Part of a small language model's weights.
Training: 265M tokens, 4422 steps.
Each number is 200 + 30 x the weight over its row's rms, rounded and kept within 0 to 999. Layers, rows and columns count from 0. The size before them is the row's rms in percent of the matrix's.

# layer 3 MLP up, 768x192, rms 0.215, rows 686-719, columns 96-191
111,221,200,173,121,235,234,200,161,204,240,247,193,212,148,200,212,211,202,150,203,207,269,237,208,187,188,157,185,184,188,209,162,163,215,182,203,248,150,223,149,207,209,163,224,194,195,226,211,237,169,232,234,150,211,210,242,216,180,204,203,163,207,182,201,229,220,146,191,241,260,212,192,169,167,169,274,229,219,183,187,197,210,202,254,185,223,188,231,204,221,236,199,186,172,220,255
097,188,166,214,202,228,216,209,184,199,175,182,180,282,135,185,186,183,226,220,163,191,183,182,177,215,214,208,152,169,173,180,251,257,218,190,241,223,193,178,172,215,174,227,233,153,188,191,196,151,221,176,170,167,273,154,171,148,213,172,199,201,191,207,264,226,232,207,218,198,142,203,242,248,185,259,183,245,178,251,219,197,215,196,196,216,187,214,168,163,225,225,218,255,238,169,185
093,176,223,179,156,205,173,187,189,205,184,194,175,223,210,193,189,200,216,220,169,237,213,197,157,212,149,160,199,197,234,155,216,193,226,201,257,228,203,212,184,172,216,151,219,276,185,171,174,209,267,186,148,216,184,176,208,171,187,206,203,164,256,216,197,230,220,218,152,189,225,178,183,193,208,199,200,176,198,208,227,146,218,174,174,135,175,212,166,241,233,203,201,168,242,277,200
093,224,222,203,218,208,236,131,258,224,173,191,143,246,233,179,191,169,207,182,184,175,187,154,152,180,117,178,208,196,185,189,164,171,186,202,194,162,217,210,199,146,219,193,205,230,201,172,222,184,206,172,115,205,186,220,210,173,229,196,258,278,226,212,161,188,209,210,256,164,235,210,194,197,170,221,177,158,220,216,186,218,217,172,163,210,245,166,160,171,161,225,226,152,178,181,145
103,163,188,198,157,178,202,173,198,206,204,190,250,162,249,225,217,214,239,216,159,155,221,215,182,241,256,209,192,250,180,216,203,171,168,202,200,207,188,224,202,203,197,198,188,170,221,190,247,135,210,187,210,189,224,208,206,187,162,152,250,194,218,208,207,212,232,215,195,208,243,266,159,144,161,179,183,138,235,162,176,247,156,267,171,220,178,214,197,222,219,252,207,183,229,208,176
105,198,206,204,164,175,210,258,239,220,183,148,233,244,183,240,193,218,182,228,218,178,252,218,176,240,137,189,186,140,190,188,215,186,240,205,232,185,213,216,186,206,245,147,225,170,200,217,134,235,170,197,179,185,234,212,172,257,183,222,148,210,214,254,183,185,205,177,203,192,223,232,209,176,208,228,231,209,229,155,236,251,212,267,178,226,257,189,206,224,189,232,163,168,194,221,272
108,215,215,210,143,251,251,233,194,179,211,209,238,239,181,220,236,242,193,231,184,191,193,206,229,186,231,245,202,166,110,186,177,187,243,219,235,200,201,258,211,194,196,154,184,212,225,199,204,193,131,147,212,229,229,226,151,220,198,242,217,265,223,205,213,196,212,203,199,207,260,180,178,145,174,226,198,185,206,259,221,256,191,216,197,194,200,206,146,244,228,268,226,186,178,246,194
109,183,186,195,205,215,192,189,231,195,248,210,184,178,220,206,229,188,201,222,187,189,219,254,258,213,156,256,149,203,206,144,187,150,231,203,198,199,178,209,127,216,259,152,143,208,147,208,131,224,159,192,159,152,163,200,231,247,172,192,181,148,172,200,260,196,229,198,238,218,199,213,202,209,178,171,228,241,190,204,168,229,246,216,211,253,143,208,201,218,219,239,150,214,245,155,170
102,216,181,211,217,189,242,164,255,186,206,181,194,234,142,198,225,174,183,162,195,188,241,223,190,191,132,210,161,185,240,185,220,179,206,157,175,239,135,216,156,202,206,226,214,210,172,187,219,185,253,230,192,200,219,211,168,209,240,154,230,231,194,225,249,206,230,171,171,201,188,207,185,196,239,210,145,151,221,190,213,225,199,270,194,183,182,261,170,168,198,187,268,242,224,179,205
089,197,215,168,154,203,183,182,198,202,226,195,181,198,128,184,242,220,177,199,219,176,180,247,186,210,204,200,261,175,200,224,98,210,219,299,184,302,184,224,169,204,240,202,213,179,183,197,158,193,177,208,174,166,251,211,206,196,209,260,200,193,172,161,241,223,200,189,215,165,145,221,207,164,223,257,188,178,236,188,159,221,236,121,174,193,152,137,209,243,201,212,225,199,215,199,189
103,168,206,163,198,210,226,197,182,177,234,192,215,173,240,190,211,245,241,232,246,180,230,194,188,235,239,189,209,243,168,184,152,183,207,136,164,162,220,211,229,200,198,195,144,158,179,177,243,204,197,211,146,208,228,171,199,167,190,247,204,186,190,131,182,203,266,246,136,196,173,181,174,210,184,231,183,202,240,129,230,210,200,221,177,254,179,155,206,303,217,165,233,187,181,228,227
101,195,156,126,155,214,195,154,237,184,175,166,170,211,190,162,176,200,162,230,197,234,197,218,191,194,198,174,222,219,200,196,223,208,208,223,224,202,197,209,130,230,155,245,224,149,200,162,209,172,207,108,199,188,183,187,157,216,278,230,219,214,234,162,185,215,174,256,234,182,159,200,156,188,199,196,205,199,194,192,222,211,189,262,184,209,209,266,165,204,171,235,182,178,253,200,184
097,191,205,249,200,204,210,243,147,252,151,195,185,157,244,248,170,196,191,200,188,231,202,223,225,194,183,191,167,216,193,238,151,168,171,209,208,178,224,188,213,215,227,282,156,202,168,166,238,143,209,240,157,205,175,168,218,171,211,160,203,175,209,144,188,206,212,283,155,180,210,201,197,186,195,176,189,218,190,195,217,206,220,170,190,161,232,197,208,218,173,202,258,239,224,201,238
109,208,178,157,209,265,252,179,187,262,217,203,228,196,191,177,187,210,212,134,198,239,200,232,167,268,198,201,232,210,215,181,228,201,169,211,191,226,199,199,181,246,208,211,233,251,199,195,199,219,214,168,214,232,190,239,235,197,167,202,212,165,163,194,217,218,244,167,173,206,164,239,264,199,250,254,160,193,197,168,191,272,190,221,177,151,231,204,257,237,181,219,199,122,225,232,219
108,128,165,210,172,217,232,236,158,249,158,194,165,249,236,177,180,220,229,187,218,182,149,260,191,180,177,138,181,185,173,154,180,182,182,208,210,133,227,185,218,205,201,218,188,189,209,222,195,177,135,181,200,186,180,208,187,258,237,196,218,177,230,162,232,214,181,229,207,164,169,203,137,222,213,180,269,185,248,211,239,199,216,228,136,196,195,181,196,173,191,192,196,206,221,211,211
096,170,194,186,177,172,151,221,221,152,173,155,189,207,188,189,160,216,201,153,225,134,178,185,143,239,202,176,204,256,186,206,237,215,149,175,190,204,212,221,160,226,198,186,232,161,138,236,185,206,174,216,231,199,153,173,175,199,198,202,201,197,239,220,200,242,158,213,230,186,225,179,191,202,200,211,187,218,226,245,186,214,205,200,197,153,178,210,161,232,195,216,202,196,181,189,244
111,204,194,198,184,212,178,234,230,216,196,171,229,233,231,209,235,197,243,182,176,202,200,221,161,184,158,190,178,195,235,148,207,186,141,218,187,212,245,177,246,189,210,178,198,188,154,223,152,196,218,199,172,210,199,245,189,258,145,180,175,162,128,180,199,209,189,226,180,165,179,160,204,204,150,196,194,236,177,204,279,247,166,248,204,222,215,194,194,169,191,144,180,144,200,196,231
099,190,213,192,199,192,174,198,201,225,231,180,191,179,221,215,225,186,180,138,189,195,161,171,174,209,151,169,142,192,157,210,225,200,161,214,201,199,223,174,183,193,229,220,206,194,223,198,200,197,179,194,235,177,139,183,196,184,229,201,197,246,197,141,224,199,203,194,173,178,219,178,196,231,211,190,159,208,136,192,235,217,216,268,215,209,193,160,184,249,161,169,236,260,226,184,172
101,134,199,234,190,227,200,204,227,119,188,210,159,234,188,209,143,241,138,240,201,152,200,210,213,208,96,212,166,226,215,201,215,198,212,186,157,177,202,220,192,183,185,217,170,219,176,190,147,231,196,199,215,167,224,203,219,207,239,226,219,198,201,188,165,225,220,211,243,193,133,222,244,157,206,166,193,158,185,212,139,196,214,269,185,197,200,241,169,193,189,243,217,168,180,194,169
110,206,152,192,170,224,148,176,253,237,199,212,204,237,199,170,236,163,255,191,209,220,222,152,180,101,222,193,170,140,202,194,173,207,211,205,195,158,202,199,145,157,183,189,156,158,208,204,196,191,203,211,207,218,153,156,221,234,203,187,218,180,144,211,216,220,181,243,224,250,220,206,132,195,240,213,204,206,175,191,180,264,200,224,138,234,192,248,173,187,183,188,189,220,178,157,178
098,193,198,235,196,267,200,206,228,248,201,194,225,225,193,221,244,203,123,185,234,274,232,212,220,136,156,220,191,194,210,199,206,151,238,189,200,216,248,170,166,192,199,154,200,213,173,237,194,168,195,247,207,220,222,182,141,184,301,188,202,222,234,168,158,215,186,248,159,152,201,210,201,198,237,201,240,208,216,169,215,261,191,165,196,206,214,228,193,216,222,181,165,137,173,153,158
094,209,191,133,163,184,250,188,223,214,173,159,201,163,216,221,186,208,153,180,212,172,193,207,230,169,225,171,215,143,152,224,242,216,186,175,149,191,196,209,238,223,204,213,221,205,217,198,181,197,142,154,180,202,214,165,186,181,238,197,187,175,245,229,169,180,133,219,201,175,210,143,186,208,140,214,250,174,243,240,203,262,207,201,199,180,204,224,209,222,206,209,254,199,216,185,270
093,164,199,176,150,223,205,206,169,225,222,166,198,196,216,169,208,167,196,207,189,177,135,212,206,212,245,184,188,193,165,237,204,240,169,205,195,201,260,177,209,191,214,203,206,191,145,159,232,180,201,170,210,187,168,180,253,271,235,156,158,212,211,209,220,203,172,190,170,163,238,185,160,149,169,214,240,164,210,209,202,190,207,185,178,200,191,162,140,161,251,177,217,195,211,171,216
100,244,168,200,179,191,204,204,193,177,228,190,196,174,195,133,246,230,193,225,194,211,247,201,188,172,247,178,194,200,195,217,146,177,222,174,186,240,187,219,226,246,215,154,190,195,236,169,190,219,206,151,210,256,196,192,198,209,209,205,224,169,241,166,266,245,130,215,176,226,243,234,143,161,204,144,212,186,163,192,203,215,241,221,212,199,252,218,201,195,238,189,212,225,142,208,153
097,159,226,152,167,159,182,244,185,182,245,211,204,136,207,189,215,182,233,188,235,219,212,196,205,200,285,194,187,163,209,227,132,168,247,237,216,130,140,179,216,166,213,197,154,201,202,203,234,239,207,199,206,179,231,245,225,176,276,179,181,179,191,202,199,184,188,208,188,172,205,260,216,210,222,254,245,205,195,233,161,172,185,194,192,232,181,221,144,260,217,211,181,180,118,145,242
094,227,155,190,178,146,234,211,174,228,179,187,207,164,195,230,191,186,115,206,159,185,145,247,166,192,217,195,253,237,220,226,181,231,157,220,194,223,181,187,170,264,203,208,203,234,188,156,161,213,216,198,159,208,174,200,225,208,207,194,199,203,226,189,204,258,193,245,177,201,255,196,217,188,179,196,202,191,250,160,135,192,221,197,205,178,187,226,230,152,234,229,162,152,215,239,180
093,165,256,235,179,200,205,210,114,164,199,169,207,118,230,170,208,215,165,190,126,232,204,160,241,217,166,203,171,182,212,211,182,233,215,238,225,212,156,232,186,196,180,194,153,185,180,218,211,158,286,219,170,241,217,222,214,214,204,191,203,197,231,190,172,191,158,189,190,204,182,190,201,205,216,223,156,219,214,173,249,185,181,215,191,185,234,222,180,225,184,168,179,196,218,279,248
091,210,209,214,215,207,195,224,168,235,212,212,242,211,209,257,221,183,161,201,186,215,231,193,205,216,199,196,191,189,206,193,206,239,176,198,199,198,235,197,220,234,180,198,156,237,174,213,182,161,180,191,235,214,183,189,259,185,237,198,174,194,174,200,264,207,229,221,246,197,173,147,159,234,193,193,205,194,230,195,240,230,211,225,168,198,228,274,195,150,198,226,201,211,191,194,174
097,197,207,187,202,189,208,241,140,169,221,166,172,177,244,176,203,195,177,205,220,243,221,298,208,263,171,232,186,201,189,131,167,178,219,232,218,209,210,248,234,189,227,197,196,240,199,253,191,208,212,188,226,207,230,269,198,226,214,196,203,146,192,198,183,196,161,223,172,200,224,184,206,201,235,189,212,200,217,196,204,209,202,183,200,232,254,220,203,213,185,196,248,221,254,178,247
098,141,163,183,211,202,232,216,239,190,230,205,134,168,169,224,173,187,173,197,168,197,232,275,208,199,173,219,209,242,201,245,166,198,227,198,190,252,191,181,175,196,215,184,244,177,166,218,205,209,209,204,188,193,180,203,195,223,164,167,283,209,173,121,185,233,201,232,226,128,217,215,277,194,161,165,192,231,172,191,165,225,199,188,232,157,203,136,213,178,175,250,172,203,179,179,172
104,188,219,194,179,213,171,204,138,174,168,211,216,234,231,223,163,125,239,219,212,198,248,225,183,215,183,171,172,205,252,218,170,192,237,118,215,262,235,224,193,225,198,176,197,198,185,170,201,160,230,145,142,206,142,156,184,193,173,203,185,196,198,210,197,219,198,151,116,174,225,255,228,256,201,197,243,218,179,210,151,205,194,230,238,170,189,257,176,161,190,223,210,208,172,246,226
102,219,190,207,179,209,217,222,180,182,190,232,195,203,191,167,210,224,182,191,181,194,226,227,268,184,199,201,168,234,174,164,180,176,206,174,204,168,185,152,180,254,193,186,146,218,170,236,211,197,191,233,224,206,201,212,220,205,197,117,169,219,200,257,279,187,147,188,247,177,241,204,205,236,191,199,140,221,258,223,152,211,164,202,270,193,214,156,199,198,166,171,232,201,253,186,174
100,150,199,181,188,178,209,170,176,201,233,180,187,233,222,158,226,211,171,216,230,195,216,254,224,179,196,196,248,159,241,237,184,154,195,193,198,154,189,226,199,216,237,230,188,266,191,205,193,239,240,230,197,221,145,194,200,225,134,180,236,201,148,201,145,231,263,125,216,177,187,164,205,184,229,159,183,224,199,178,186,231,203,193,206,288,163,178,223,161,148,248,214,215,229,203,206
122,198,235,190,192,227,151,128,222,195,216,166,229,239,169,171,206,230,206,173,212,230,184,205,240,168,220,181,180,221,192,244,228,149,199,191,153,185,231,220,159,184,208,222,214,188,217,181,166,260,192,237,211,209,153,190,221,245,202,164,214,175,235,210,168,198,191,234,186,154,244,219,199,151,215,206,228,176,232,216,195,194,211,259,186,234,236,201,232,195,224,190,188,190,231,196,184